Each number is 500 + 25 x the weight over its row's rms, rounded and kept within 0 to 999. Layers, rows and columns count from 0. Numbers have three digits each. The size before them is the row's rms in percent of the matrix's.

# layer 7 MLP up, 640x160, rms 0.226, rows 456-543, columns 0-159
098:468559494481468512472492519552538518435541467527472508487452506479480482511537525507490523544511506509509506520488475456520492482475549469464506497523474526496513534517473545476508478505479482473471505520486510481528476509501470527544524511462474503492481505498484503493481507547501447482514536501535470510520482485497502481518497518497510514486546508497505483495488580506483518483482460498478452501519470468528498514482492479515505521472472537539520514490541502446496527504522500
111:502454503467537501521503507488499502504536502474539508526483510481462500477536510474561498460530517519511518484477506481524477512492521507448446467488503481522480516497501539496471478481510510533482494487496511558498493487508571512471489496487499476487472500467509519513461495448464515484523565528471511499505450520464474484507491502523449483483476544506536524489490506528511500490472530495478529525445544477488499505496501498465467511491500510487439504536534526517536526493507504
086:484565493486491508485493529496507477499480481521469556525469492541475507487439562552469469505484497513490494510461493520504492505506489475487489502481532470486472536513529517490533522502451479501502503500523490516482508484482537524473483513545489506545486561449487489488502482485510544522485491492460477488496515501462551498467514483496521551522510473457469559486474494503507506523498464502475524469505534517522470451538451488499481502496519467501495513506505481507487542520493503
096:519518549483478473497488507485487510476488467511500541487487475488516499506495483508529507515462552542514526537487465516550511471521493474496464522450505514495504473518536495508480502518476525523506561466474470502552463524540501541481502500510511476520517547518514582486495529536536492437494449500539507459467462513517517491505526503527470494479495516480491453500489515467503478471491515511471501493523493521468483506529501467467504512487482530501504517493511446536514511493499488
099:493506517498516532526491498498465488490469512496518537506488513499524515530468520550496468451500490525516523511496464497524461472513483518485593485474481506520463521503520502469511478520479472491517510530522493493488509486480532454471482521552519514519460517489465477540482516475464544490498527511475517519464501515514502445474534491534522511511523465473467520495513534460444489530462491517487485520551499506520528471469522552478515531489492488520497477517519499463470501486531485
098:544519491524531489525458476496499525484510496530479476479491480519506486513480524486518476482516498494502527487484489517502526513515551522518506557507502466506515478549486497537481556485499477495511523509484488582493466500474470542460498500482488467501512509472479488499450498536509477508480549494479463508483516487485462542494486536480508516517508491534513506494514542503505494511537520551493501462505507464459508547471505493465469505562536499476462519541493506557508483464487471
105:512499514480526472476490506519536484495517478468520487469514498449529496518493510531520501545539466478459485502492523502555550468474540500516558516530466469497510511520514472487502514462506588516486475482475512501515482462524500473524542535498504516505508468504535482468476502498492522482490522512466495497545470467482453489508510500501516478451480500497518488466537522543492500451560507489485538495536487504472475518503503485507499531505472484525481482528484532499482511536480525
086:541537524509491509495525467464497541524521497456507498510508467508497481502472482492465477505507523527518538512491500503522488485522519467509495498477486508512493508531487478530564508522465487546517504540550479496543536521528493473465509481509501488475500470508497467531476480465498487500552477481477472458506451530569487488497480502511513511460507486513478483508488468493440488518484531449517551529516509474493481507476467466531543498477494492527519475518449451495490464505517512
100:543491519520470494472500451530502476496517491480499486508515520493528498493491479462483490507466512515530475479502517471503487530474492505521513512478449468500500501511484455468522489458480491536507487508514477484478490520457470493551449513496521468487506519469476493533467504471463551517527473475497490493539480483524518516494506478446470522476457503488500503554480466468512486489542473506472500509498459513501506546494505479501536521488464478529504545549476477567531532546531496
094:498538506527494535476513480529504483500531533560511494532513511473509477477534464494524525484515532507529527470510467509496486525508552523550514511475530499497516495486516509517520477512481480465498520501472493505506494453501512473502485481460517495493476527485533511470518495501476520471555538454501477451463549540470517533503480537522483508507561517476502527519511486505507509505506494560519520453504509504478540500485505516493495469475479522572528484448486499465483486465473501
102:498494519548478469485509523563526472483509482472487543480484533484506448509484497521538524507478485466532509507520505512507527501480485514535486517526483501474467508496443486501539490551498478490524516472432487490463512473461507496506517513538479426504508512474476487533556537480514509515511494503524460499503468452522503489479470474460515517513517455471492493515491485475504501489518500509526528477486537543496509482524491512508554487478486502486472483532501507516485511543552529
097:489516540528455497517527476530524491531506504509528497472524471497498519538505520474571526516477509484500485497478519484536506495533485469493466519525519522490487474538474486493516511517487483472499476493522539491570482497480498503493427513489476510459507545483529521475501495516469510499526475487501472503518520500481442497481504462516543546465474543503496524514497493485489484522469494470495455499566477518463492483481499530460462491475517506508455485488497490483556504511519541
105:509502515499561481499511494511515496510456522543525504523512513458500517519512472503517487526499526517482500471487542527452488507486473484511451479434514489498551520529483508456530467502485492534509472520535528553481508506517515469514525513472492478504527517524493504536500553511456522485500513512484493522518538492492477524474512470542514487541514492484495453497528487522531493484470507491506486473503495464536509550532509524481515471501495522446515494512520489489538416528501533
088:496467456512488518476520488538548493502497519481482587483472476489507508496485503499452538471490516503489498523488490517459538447514475479458504527501520530513491447508502500478506474533485531486513490528491487498465462512535522500488513541495487509485458503473515513490516526477476485486468463488530511447506490490535485502483463497520483525547481525543524497500500447537494515488502456477481498504477528515531535506539461552509503506496474476507447511484485497556491468512482504
104:512508471513498529496513464498485525509551487477503455521512486526489523537526492511481555491492529527550512494465515493508495494466522450500533500454539530546495478490504500493472527470488496511519542529542535513491499477485511491504477487457540513522498548525526511501444464466457462484501513509468525489502513475481519496539490534486502555518502521452459516466513469484517495540522511495496482488500509451441531518493492466523487490478536509480521499502480503497503532464519466
098:489466502517493492481483471480482492506502514530551512487526514551522547484532509518496517518519488504506499540491483484504477486490486529513470493449507515492505504519462513531530490526521504471512562544470510534493455516485523512551465497491501499460483528471480533477521464514521457473506465464462500445489524459463460490515490543542492476494508485542525521527534513492494538486485519487523500486494531498520484525509476542493535501504430474485495447482493475510476508477477502
107:545494484447486466484453492530528470529527515486542458490494542478524476504501521481487487481450460499502531483449506493497548497504496499484496461500475540473469486532568516428487506472527521494501442525476508529500490516516475495526502535482487491500527540482485519459508488517487476495500534535498514516521490484517482485507534478467497487508473502497530483501488494525560473489531508496494498450504537465506457520530460530512507511478506491486493476472517506544485488500520527
100:529494493498474507489499484481462475520503472487499484471451494514490519504492514523485492459497490476488506489492473474507492543486524518488518519507541521504526525466518513441501534557492462508476489519517470461462568467514561531472488502492478502470540492489517531526492519465510535543524508483482472452511535503493502505474496543502459492481514493477510512526482518491469523585517505489457544482497511532531507484500487517452496511536492506508504471524460505493526461516495529
100:537487483517470508499495504529516506494500499506501476509479548471498481488499534506520498478524475499507507502505483476464497504504497526535539501497469515514501486475524479479494446566480488466467514523492516475535516521476544450516494442489484550475521522504532482491545507558500543504516513496450495508508521482490504498467506493450512544506527558492531529484453498478500512503505424474457457531497465524491484514495519506508480493487472466510516492475519480555470513519483473
089:457474517510520533503500499495502481507547531508510510498462534515481483480497439510500490500543515487504473501505519510504501541506496507518560500533506558500460499523528487536521492551509509537462469497502473529470468507526519491466535457490473502510541522480494468507503537489521502483500484525477533474531533506489502462538558454509509535511487506461496542480514520523522514463497491463505474511458454491462487514514491506471478519534499537538535486502508509518510443516503532
113:482490469505490534511503492463496521486531484516494478445483458536495541518485504530489483422488463499560502495504496469509462521495472508557533518485507520546519496514506472524453519507486461513468492479518482523488527541509491495506509480493477514479492469492464505492512482504497472454448476493494477481462529464485519528501508485510479522472453523529528490468469519465520500552484489513527500503494521508531486493561507515472510496485505502490515461471487512518533519569477481
111:573464495495510474514485459497495477504489509464492524462451486475522478481478489499474495509511559520504547504463480521488521478534462471485442500523503510530503496493518504491500505524480479457516528483506510463461495488480510504522509502537481501500491486483515533506466483472479575496529593506530519492526487515465487513504486503503521515484517567480464512513493537512493474494486494472488498544459466513521547477496493475500501472532510493519492484493530490509468522458507514
089:480504501521476500462464515449537478475503467530517506493487489483509537503494501467481492471490498461505482535479501487482530501511489499521450516509470515486499506528572512499532481489487508492500492492491477475541500481540511518527494466509501507519462522540474515505455511517451473558488513517529520476511528516497504448513527551492514534514500487500512583556528465472503493526494436500514534504554502524498453511503510527517476502502494477491512535509516462515501480467530509
101:524493534501489524524475471487487509516524428482482496490513475455495465490508484444521501490482493520508476527508557454513468483495515528439521519497475479516492535465474487533524510473461468484498509463483514497522488493494466512486534509474557502496480527537512558478497480512496482444519480544505514491486469468522465506512477546500461532486502484508488511487486549479517471520493502495509515492489526486457503473492469488463525557477492504520497520517499453507489501538544501
101:525494493482475563512479515493488502490537522535481536433514505507483503450516531515507465513505508448477491503512517479479492508547510513504510501514497541542484567528450516485496497481481465535482460493504550534488529471501438453485510500503479503493524532471525536482537522495479537510468470514479510467488513472501514524506540475531491521458482480455493518512469515521497483484500507490502530488492483513547489503568523510471497466475462506508503479513495491487488472504492522
096:508494494478485469446511496506507489481500507508544509478498513478460489485446494455503542503502494546515565501451474520457461465474527493504534535475482472482507532484496536513496515504519456534466453518437502518505535493471478504480503532529498484474454459558518468513510501480461523481539498540530501502487518482503491491462483512497461489514495489457506567483509515503495508504471498515482510506494533531473481496504509496525498520474515522518514492537515521447474517484483503
100:449519461515477508441484526458534491532494560520509476520488486516543492497506532420480515486515523500532553517483471490485470522479517475482459515514465506493522507488502523509542501500525540530503553507517502490483504447550505519504459474484505522481492537511513519515501510509514490483503501468467520510518446518471476458506531510502547482493519516477524504508505479486480501523533487510478487524486486497535516540510557508527483529520497501501510532495455498492486539535478470
094:483532433490527488504500500539496458482499509499502507501532516544454513502493532486530506484499516499516479481474473520530483507518484452525517554478491523498506526498516535467515490494524521514479484511478486512490490488485480515505480519480457502525457499529541494479487520448520508529526486467481503420478492528474500505514498512447524471558492538471524501472479481500511489498478404508500490494491495475487494480510520501465470460491529514489440528524512498524492479493497542
089:489502489483525498490512477477484535497495500512503521507508489514456489509510477475479515502498532461556503515514522507515530457467450451541471492529502512502511490495496496512473444510493509534502497534502486530493530511506519501490502478463524478527483498539469492497525468505483489492516446510498475453474532496462484523518486549518518583523449534526503508448491467517505502504543488516515519484517493555510504478546507498483523587509496527475490481521491528535497465494485515
093:500511454496553495477539478549498503493493491489528532511490490477484501467521488534509508496511489523528484510449516538492471504508517511485507518531495587459524487486562484478481528545516490509493489463509551514488486488532525507491531499499508524509494523501526536504521501508473516513515521542506495553531528498483537503494501526522529497517494525510489512493524504457470489555462481503518531510474520497525449488524543493564474492484497470504549544470494533483533489478518504
102:482539479481461526472477477475488480468469473469468479502500518463500511504493509487513528496491501548482499481498463540515509547517529504488506495464493511512500495536486475486491457475496504431483469471473515505507509552527521501528496494516502453484482431482440512481487490481518478469479533499476496495551509442494501467528498525510497481486512492532520518498483495467505521496505542497528528554508505469497490476505542526505503503473509555456453504475514499469554484491479473
098:523510495509521490485514543493481477584513520507473490511475455519521530516482475464543478469492468498445516490512541497508516554562509469503485463524467468479548485527505482509527491487482478495498521570501479477503499489501476477485471496500514526503530534506500480545501526511501489524498518500481481514484548481471500516522476473494496514474512494446459507504498553528480489472495490495502482493502519504544503469491462483476520523496514455528471482551444506520498530480492512
089:517486476467480501475453551507487484507505491539520519434482512495488504506513473546518510523500472507535493456496493502516501494465459472512510486498529479461514525493505534510472502500514517459542526511502513490522470503524429487527483517505492536471500530536509475558439475508497497481561493570502501520518510487488490449496485524474504541472525487537522494497510491530498480503538507499492538488511496469473510468500500497494473551507545478469462513520531480488504493496511542
094:523530453477451512463548505508503485478472533499536510492480477494480483505507477517526520494496514475488507492504527486500489530526482509515492462478569503486558547488464459482544531508497485479498482507513451476509471502500445460543484522500517520438490477464526513483476490533512490479534533497509478477476507511452497492511485510506503523482518527505490502472523513522492494479499490486506515489483536468485531511484415498475494521483468477506560528489501511510529443498519520
097:486536481516499475471530497452516541491511497484487510489505456515485516480535513481521588459489522507475501526515502537479505438504489475512552527489505514500527483514557478516498493513467463519500487486441504581463454494521503543522496505508502498485503489493518484521530495500486539503530489472513510428476478476510481480500501482507501516540485490525515503518498488502492499459540516502471489531493491489543477508534550485479495512477496507450483459479498483512483492518532509
096:497522485464505496438535516485488489502487483517503516516474545495499510480479497494502501469481492472463527501456507574487498479519513460526456518508511562465488513491501473438462493494559535492533498536494499521536499473505464532532488463546446522497451510503495491476560512499508489480510509485457524466474483467466517471512534485500450443524504472521477505535500490512501512507524458533519511498492507503476507497493484517468484469480492518504474496503497510474514508498477502
095:499531419486533492490485472507521485496527494531507466489508502518488467521497510523518478540514484483468492476484537492525507497501523496497514511501493533510501517502496493544488519477484495502528489482515496529467537533496530515518496471539537445574469476476490496519497522477450520518483516495471493528478521506496485527510498466496505446533527494474496557470514522499527531508532458529496499525519534552473511500560463536471523544492504550488484497479472535503540488482481508
112:525514518474532510511488542474497504512501557484530499519518499489460545530534510550525533510479519505537485498469507522503494502497475509532505500485473504507506513506483515496526488496500485522507515489518528525470493445526491499506490539487494512543459494483530474496494527473513511429490527519481488492483520493512507465474491525544455505472487499487530505511531482513470528498478509497489536506470458475479495506567476502460504480459509501591500487488494515479452518573454495
089:501499469466517510501518500481506517559536489502523545496465440526562459563506551491501496534529487487501521497504519494528501535509514486468482482449529500532505543493490517491480465508507517508452508493510530490481500506522506499580492498510508455518501483543510485508547513494532490476484518494436481468483478485516503494466480494473485482532517492487507494541455494520490489488476510509539523475520500502507499515503476570498495514505491498515501499469516498475514490482428516
113:519468511502476474493500485498515443491502495496522500488504501492543519511495491487518492467492504479562474531449511571471489511497474518477514526519530522529508492562554508493507510501501458468533487486494508494424496519489452523545506527534538521530526476523454501520460480508487510523499474480508528501498468460567464465512526502503535516521487497498514506508484503530510520519507452522472515516482518478534517489474453525511496490481511504474470492541492481466489486526498479
085:486465478489511522503550491538487513484490484502523504508520485512519500459530501534489491492506460473499482467442503535504467498457513500504491498527468492519485493520467519494501527512490482476546507485498512481515511505492508526488530484508527518501471487452461509479502477476546521469538467503489503509471516441502484510542524502455491501514481582511469525508498552523486517528488499499455485491507496504401503509534485498492499492488515472498499476492532508523547432545473497
107:481508519488536481488551472498493498507468487532540484510512488511500498468460469487501474454486529563505486487471515533500505543494540501538522443509503493474493548518473494457519526476522504469512512486520465520527505524524488480526518515524477446534497502535514560478485452495522526502513512510520486530518510482515486513523466477526518477470497571532479497479506470480529524481488521475524511485487504508481498494509497552474488501490426529514480476529505473468471504525475492
102:515496453465498525512515512537504513496452518528505521475499515526512500522532515525515548509485496515530530510510516523471498506488487523466491478505467501459513553507501502499513506489522474455500553536529484465490486509496494502517519521503513508500499506525462513496520471436459494482477506490484496519476544476498497550576456500531498486522485526489506482496536493507528464523459488497527508508486476471467490544522509575469561480509506511540472472522454480509526494466507522
111:486457505539502571459496517510481525536514530507472502503479537523518497516453545489491506503496514508512551533479524472523518492534473528511500503521505520500494543506524563527486489531511520494500511476525502458495459529571480541480477537532489486459544509530466508505450518509505472505516537516491499477530507512471493496502501514480477483486460495495480489505431515487473481520512488469473479513514474490524460486526524507523483534519529491482428497481506504485502496499511524
111:485468516545503480472481487479510463521454530524493473498503488506524497530511480463508525489513485555537511492475481483493484530496535490523468488506503521525467515510524511528517511483532460522568469482474470493472502459511496517431543497480467517504506521481489542503481486543499526509550465504485508502476525473530501485519588532474517535472479501564507510512516472492476487519492514538505529481523456477514512504514524501488502486554496474494482535483511475510488511502472503
094:509519462481514508497498492502522526510512495514483453509468514514527472518483485455525522525482483490452520487517499507504527500504468548532469499486441452560488498476539523473540484506498527478510502502514500496487524472482507518458477537463494484480478492511514487522497487517485473516556486511454525511481426476491471539484512453512492499476467515471477520501497483533503480501505496443485548503484455448477517466474536475520533491501489493493462498499503499503492458540498451
113:510507528505558477469510555485535500544499477507457513500501556510541518493453499544519507512492522521450478515500494544517520532504507456497510504483483454535538525513499534521491552461517526480474567499518486473510489497543491485490514504496492465526522533563525533491495483516470491502494530511523533492534503507513469528473491511515507506501528503541516509498456502522513515506515485489489465511531460505449516510533459520485505517521508493451509504519528466471479492509482520
091:481488489492472464492486472491527525465503483474477492434498476485457504509499526515512488499546489525512515529490543484513502484488479517497494542482531477528449474612500529497471518512482484541529483523447487503516484456542525508495499491473510491545496503469506495484501528456495469479512437496509476499494456499507513509517488505498533550522517498474479489497443499499521499532514508503490498540539478481482449485487537488511549488485503516486512499509495480473503473512523485
110:465519546489488560483518509539518525507483556461548474485498473545501517496528544478513523467505494514515477483508498486517490510501502503457513553486482550493553527501518502471503467516487465505502473457485484511504511490529501480537479521488486521508532500490492497479496498545521534473527465502462494521542483541478490478509502528490474529508476515518523453511492511489467502473493468536521473486514514518505512485473528537490567461527541506483516471499508513523526503561468478
096:503553500485497540526478477518491522498494476491490488496523526486515476508486490497499540496487501484478434487458473557517522503475509471549513494503475516483468505513474482507500482551538482516484544487497462508512487539494499487488494489523475478532488490525496512520512494504501499526515457512488460532475446535485512496519513489492487517491506487498535526438540480496492528480498474529502467559481502479554495444494491470518499497462466472501499502582528526464477474532466524
106:496506488512518557514519529519505505495522492459509536518473459541465495469540458510504494527494490509554515515532477529474464514509512482553514480497541545542541488503505468534479502475502504506522492549479503484518458496493453498521507501545530470525486512457507507492475523505506472517496541539509466515483499485491504472488471506504421492470477517521491489503530483506535530486487507477492486480498507454487525525474458561490517543482498469482491521484451518481502525489488486
105:501525468530482513460514479505487473513535491472507459462515524494497492514493526534557486467495525497482532506507518514520509512486539507525520496518536515514506508528489531519507483468465518533534534480503550529470549478483485486515509487542517485546472461525480489483511467501514504431462545497502464508483485528500479449520499489492499468552494514475537521511520514531518495505453523481523526487509522503518451516503539537539513506471506492485467501492484519482510538478498431
104:552495507534499529449492491501476477513482482503526518511493545528549587525499496522491541476481506511501460494477474482506489527519507518489506452514524508501537510483491514489527502507505483517536505484543560529504486483525490497471508485518544493520535462550508494495502499554540523533496531473455485494527456513472521468515524518497540483485521504509482491485461479481498484519487499481483501529512490478472478463478496527506466512506470487503480440551506534522491482454485484
100:505480488463487517491480522527558462475533462470478521480516490473486524504461448487492506471477499481472507473496519540527488478487495466481496527450470444481485478502495506449531498527480472471504525503497469511532498467495488507458511525537453528484492485526501460546501493499449524521511552558478492527519467505544442515469520501480517515490521502544494481461510530505501467504511462515505492471527520511511502491469507473475517482517545468467510511503510507498494485475484505
097:490491520445518549482504514485518467486470461519515504519511531470525489505496510504509511513499495496474487504435474485475469500474522538483504482474520500508505529506510479542541525513493484535473530550475465510480483517555503475479483510473510510452560479471482565502499534527496485532555476521525526505481503522506487498475531510498452490514506528471478496504444527512519484516490476498484491463520527495504484503484420510523460505513508499471547481470532516511502489475510528
104:524511502494520473485547487461539505576510506523530505486483503485538497513458553463488529483518529491508542526492504489465493448530490525470456480480516506514463502497529502477496462492472455474523494499498529484491520537481503484502469527465545479528506530456485481520528516489499498492523493484477532509484441559508469500524491522523442508515502529490495462529484517484472504516499529500492468498520493494513481492482521473509509484524526525514517516568474467476529499542483488
094:497537463550523499501488492494459515508499491532511480492466506508475488475506499515489490501511504498511492510499461527529488480524532527492479569463515520504467538522559512478518478507460504509512520523506503483485462503518521485478458488492490507507495526479490485563514455529483480495534553497521469519516464507478505546527481484464488470479504453509457517487498509492540529482525487490519502480514484493524541541514508530542472531536520494506504569507472486526557506448466510
100:508512495514545501469521474511503494548536469502506471507499508505530497520486530458492466527489480514474498493474514547490522452531467447469507468502490511515475500522500475497498494488530489488521484502497436479562496489525490474528525520542468522548485532542495519514519495485508489456465533495490467491513483485506511453495485451454524449492514514517464477477474502549491442524518482487500512464492537498503512475524519469486482499530474465466450478503523499492514508496512455
071:502493477489501504509515473474496470479479505519520528505492510507533534531506525541494495533530526542477514468525481461485481540481507542483531525529494498504517471504506547484458493516504449466520529521524531509519506503486464454512485506488504487530489508475523517501453456496499433491524519488465507497489525496495439486539494496457505559537468529508497524535489502471501504510521484484518537454518485522480481486544468500542493513545504567487480501491485468478475539488517529
100:485512513509476515526473527486488491496486475547530486489476519534473518501538552479490490489493531474471502510490534525514510499530518528467508527489501460495494532486515500529477450474520487483499530518497460475518517492501493505447494460486504490490523503486472539522479551510444460489524543478467527494567525518482464487501517500487528487505556514461494478500510486500488550494502520523499438492494509471540477509521446491488494517500527513499480481576498493533536463513512483
097:494480508496469522497509551533487504497521492518480549489511517538458534505471508478500529510442472482506486481471499497513492476490502466515524529452525499447450554562480461495497501513475477523514475498468510487570543454529502500499525472526510481524511529507490511476495538497445476494524487465525504488452506475551526525532487515496488465515520539504541506511522491514476511458474504487467473484506446494495474502499471489531509494494502532521468494518502497517486530493514512
098:516482484505503485509518473505534538472521503532548491482455498469462474496466529466506504486515509524552480508502450491504509514509521519456482488476493542510510474510501479453488499514540501534494466531542500577526527504547451511464497495515504519500566507487538496509490500506485510520493466473499546510530487499469512489494515505534489475530508519556501489522521535480493529506508490486532513492555472506500475486515499501487569495506502482549490496549488491513515448474488509
088:542491495514529517514508511516543505468509523499530517474507508476534560505551499526508520532538516498505505524506500478471473535512483532523525502531475492492510504466486507494531514486483553492503546501498514537496539505458539485514521525503547503568513516490506479503466521463518544484471468494522512526513511472491488477500527479509499495514503494550547534525532514483533545505492517488524486458487493512511463467477510528517505566476497470527468518507514469535498502522430512
099:499495503530486508493515477520508513485509459503479466450522512450513490543482529516489493545492469482481464534472494502492531509530508522492485468491527515493458545559508509457485516557538512496509524512506542503533506499522529508543541540497501489531475534529521486494489520456472505500477481481462502487490484500517484491548459463501483594497500488458500527497486487470503513519504512494474517553490538495510509517545523470513505483506492441518494527527492489503506480488469484
121:500488526530522498461502521482568524483537510480497498476535477506493493468497489484508519479494492475494501510511537525519512553501483476521456474495507485496509526515480484511503473537469502513497529524506524454495520508497480509514532493476543497471488497535472486519538503493478516476463455509499451519502487498491487466501597465508475487525430490522499495488447483505506480547483468505507490489460481504512500509573501464487479489498440515490513513513488500519490460462527466
106:484479509529491507530486498471494453539509530458492510470521478480514510468479498498481480517537495511460535488470554498509514539468519501527526531524518501471486513509494521432509495527510472505460509491464507447464532479504516493540526472462502440535488487538521508535458533502484498549503524486500500531475507515497546507461556460527471476545517455485504498493532510498465504535528496479515512486484465495516508485500494499520516501511497519485522497468488520468479542550504506
099:516511480510488517499465489501499531508493471476520518533520479534482466499500442476501473507500487541477539520512513464541525536505502484509495510492503480544534499501481455477506466483468517492469492510472474496544497464529543495485487475520523452519549515512511461524453521480491514522506510496515493516476456530505496507478509535460516496537481523489470559534513552502589516514491467522465483476498468494499483514508488502478531513476482450502505517529512526552472502506499487
101:520500527506506504513492491500506520496486528490555531486529467525491516533469505544521486515483520493505517537489514538509451507527556490481457487518484485500511552492538499510464476526512491489521505470502518531520505497475517489501500490510493521487507526536527497486546507496501489505542461482476462499529496481522501504569538527487525517485527492482498479465517516487507482494540518529476522477475462511499457510480520555541520523522428512532510519495463499516479473448428524
090:527472521522504485480528511518510493518451499533507519516484463467484493485530573498544480476535460530486505488499504512519499509499473494498499490565499470567516482505472494502532517503483531459508529488506505505527492550479500483483492526523492489471511473489524500494471514551493486537503495507532529435503502457504516478510494492515501500540501539535482548490502486510487521519514509467450534506456503520496497466567479474472534520496517540469510535522508469503492489502466547
094:519514483467492518514515476508515535545496490535510468508491513492485543545524442490477497475508511471476490509491493486482489506536531498548501481478502466520510499505472505504477494509504469512503513498494480548501538470509487528477512496512482461484459498509526475487483534525465492477556505541503494513499482483517457517568499488543493481492535523468515502510499523518477496469519505464536476444480507497455488493501484468512529540450474463446512479549503531484451438496497519
094:472527497510498515495520513509533502490492522525497481518428460526504497491469536463455526465533478495556506512488491508526482542457486463476526489484462480524493464454494536515505514503503467505578490469486492473516521529516510505495475511466502526508513512485502523499514522494516486504516552450506515473538468498510511458527546452497501500511505508482500501487493473495494498519500514469546478523542524483491451524491523495519507520498516510442522531474525490531512484517453447
104:460543588498475507467531486475493489500499467495524486521505508500492496510495486498482485490524497501538495507461491553493511505505482517495454502498483523470471489553499474515520474472509485495534483489489503494513516475489517515450502450486476480485541506495496477450474544483535506478500591491520505512480531471529496493477531506453436484545505501483497516494495490515482495518528512519562522460481510496508495532508507546477513512472522529447504502481487509466479493508469483
094:523510511484498494453493499510509484494548489501554515505524520547530521526492511503541506497492503548493518471529533492458475500527540515522466510530448504449493510517517502475531579501543480470484557489502490499462515509525547509506516480500523486511509510563522495512483526549549503508489490448503470474484508520452479516493491520502559494493506493499455534500503553509499493506502483516483490516504506486532527478488539515493504508460495505501487516506475470538520539491497466
083:568540480510508548488565527489599489473483550523516509521513516495502520477517514511485529486487516549472535490530506519520470491491464480486483511522500486512547488523477519520469481517509473506482482473484514490484485455488520498497531507478496451518507481499479489496472471524475465548528443537489492524507505475506459457523497513467489545502504498493489540502470531494521530480516502510536501457540476498480520514505497473536527516523504533524512488486522501519494483515501513
098:479490506494526520488480506488493504505506511503474587465512550505510516487520485510472477456495518554485537522498514441543501524503501480508463487480524469546523509494525501469478467528485474454512517491491514494521544504496463514519489533488523533530510545487501500513496504539546440480511499530493515488514552533506508495488509456485469503528495479485495523525422537525507521510495497541530499512487559520455518508493512478500510537493499460502468514489484515532501500487508492
100:489543490487500504498543519568512480517523508519461511521494546518494504554491508519506517451513450490497504512479513465505512495474557480521485483462516500508462522501502494485526508492480501500515473525492512487466517483479487487489501494501530506563489524504509483517479509499480541533483476459504524476513517490505522540489466485508490484467487487472451518496506501433538479514526421491525493467504519531479493532492520505510493516517473487485395487475541480494508503508506505
109:517521523497483486442517496503491455506522476494474560472475494508482488459529494495507488534538498542535496528477502474489513527533472543470497512535512519549518465513493448488470532538512502483515506541475530477487518461503508491531487480486509553511532496494489505501490490517460519489524525504453509460493465496520470479502463531529482504525507495529516548516473477508538496502490541472464519509519544457544480504530515475498482477541474478497540515466470516499508531502528473
100:492500464449486491501500539517469510465516483471458508478503504497534561491503480501481475526497524512507517499489485526502489452522537516491463491512500519498512469488501437456514487525510562555535520543492442521485497496505495534491515534488474521480471479507504511475460487552505499507495494490501493537467470500502474507498522518473482499493501526510532523525495554518449507499500517523530443504506524441466470474498483495502538483468509471476516493463445531502491486513483518
105:526505509478527488510483506539519483509511522508490507474532517520490502510466474495464483471502523504492529476532478463494525473511467483507517528526461480470501487566505483531489537531491482523496475521487505471485554508477528517513538506518519434513479519474513530486472510519477555509512518534515489466467481496466537498484474460520471499487521513503448511512484493488446522505497489509436483483522500514482511474520485498466521476532456474538497501558513494553509550514526461
080:528537535460523522487499500513506470510476511487486503538520539489509513498452501545516545517472470539463460456527471529466471534521508514484511484541516471518500499503508519507513511500515499529506517498516498510507509483492493470477546482479460483516484478484483511508483424534502451493551499467490540476481511458504476469492476468482498519530474576505523537504436512467503517509504502518478473494489517510502514505527469475513549491543508484525512480499518503510504443490505510
091:472473472482494501500491519490480472512515521548475499530540502491524502486519503500484518527526517499471486493496517499493527522473516504442512515511533475495467484488474491466483480487465485481488482503466452510507508546515512470491447468489498471521486487554509538505508549542498478512498496500491507523524479527540519460504454484503517446503481464499467500482518521498464507507494520566471536483515475474457497481528528514489603507498478483517471475509522534508547492492479474
113:496467524454553496547494505489515503477549462515458516481510510464529512481540509514460512513539552527503474481499510516490471499485512512494508487496463480500537473530496462510514496482562507468509453507490440490480556475475472535483529528492533475520495529489489526498495541520509487520516510527523518489542468493501494532522513480510520495539493499503507513513517515486526514544478507509505498479470545520473514491535515508552476469454477470501511504558500487461498513535517471
105:519518523530494480493475490511539514547534503498506503528505505487518497543508490523509541520513512507583519460531544495545525499505486460520492469498511509494487546520476524513542524547486541468464549489509536525477500518492520491493485509547497496500492494443517504487507516502494482528521480485483504493524490484559505468509546536518493488505522520449503490474493502488533505495537490478486549518482529507496534455530508498514536521518536555521444538492516482510487500495536501
108:475528505526509528457502519443465535490514485513435562497492505507493489496488484500492504510468535498495523503453531525507524481504520445501522537503454533497483516488496554494511473497511551431510498543510531487490482498518522506545515524498519505486507499497478523478528475459555506498513515505464510478478495452488518488511521439529522502485490502525470506511497512471520484459500516466462476457507499529543532484498520516509524517476504508533515493455505461544505520497520489
099:485502492495491541523526497523496503531467510540501487490503460529531481501522492522502501498497519495480499493492513550531490506511498411485480513512507514519483487505515503506481502546510517463462474480523456487500500513495561550482523483513491519499492513490442499511466486496467429490523548459511501459471494479462512466528509489469510518482479490508493513504481460485490478496555471461508520535498536458438505500480496499479513473513492515498501486494494451492440528514507443
109:446516513511525521497476523482453480504528525529507535488513482541497503466524467497484491534502509528514502507505484486472514493480528523469493502535468512529502507459498529462513504475528455476505551517492497470520530511512502521483438510467449484462547527489485575478522537467476528508462512468506480488558490500499494524475486475501497531465476525506562496496492503503514512517523484502524508473461474543509483460519481569462501489484491477511500475477484506506497502491510497
108:496467473473495510502504484490481493509513466529503482510479511483471499515523529486499525493498473503503500454538485437540498433508481477524492500517519493484452536475494476471497484506507512525511480513502497499466502483529552426499520506495472515461515487499474533475472525519496488560511563514536490554500504484484488470464478524463520507511488496491498519463518521481506486530485496461500552530486513467464511483515537490509505519555501550468486491485537523481508513511435497
103:542502509507516514491493497519522511495484542461523508472537564489526477477567456514553519491528496493517498475484517525483487526511528508510500535490502527487463494508479520513587505512486484515509486515524519538472494463511479505519525544511487509495486500475516498516526439512527549513498514490506540503522485515519449526536508502495519499472481488485485460492481497513506449500538493465520514531552505487478516514512477478511471491482532461495488465538513526492514439479498460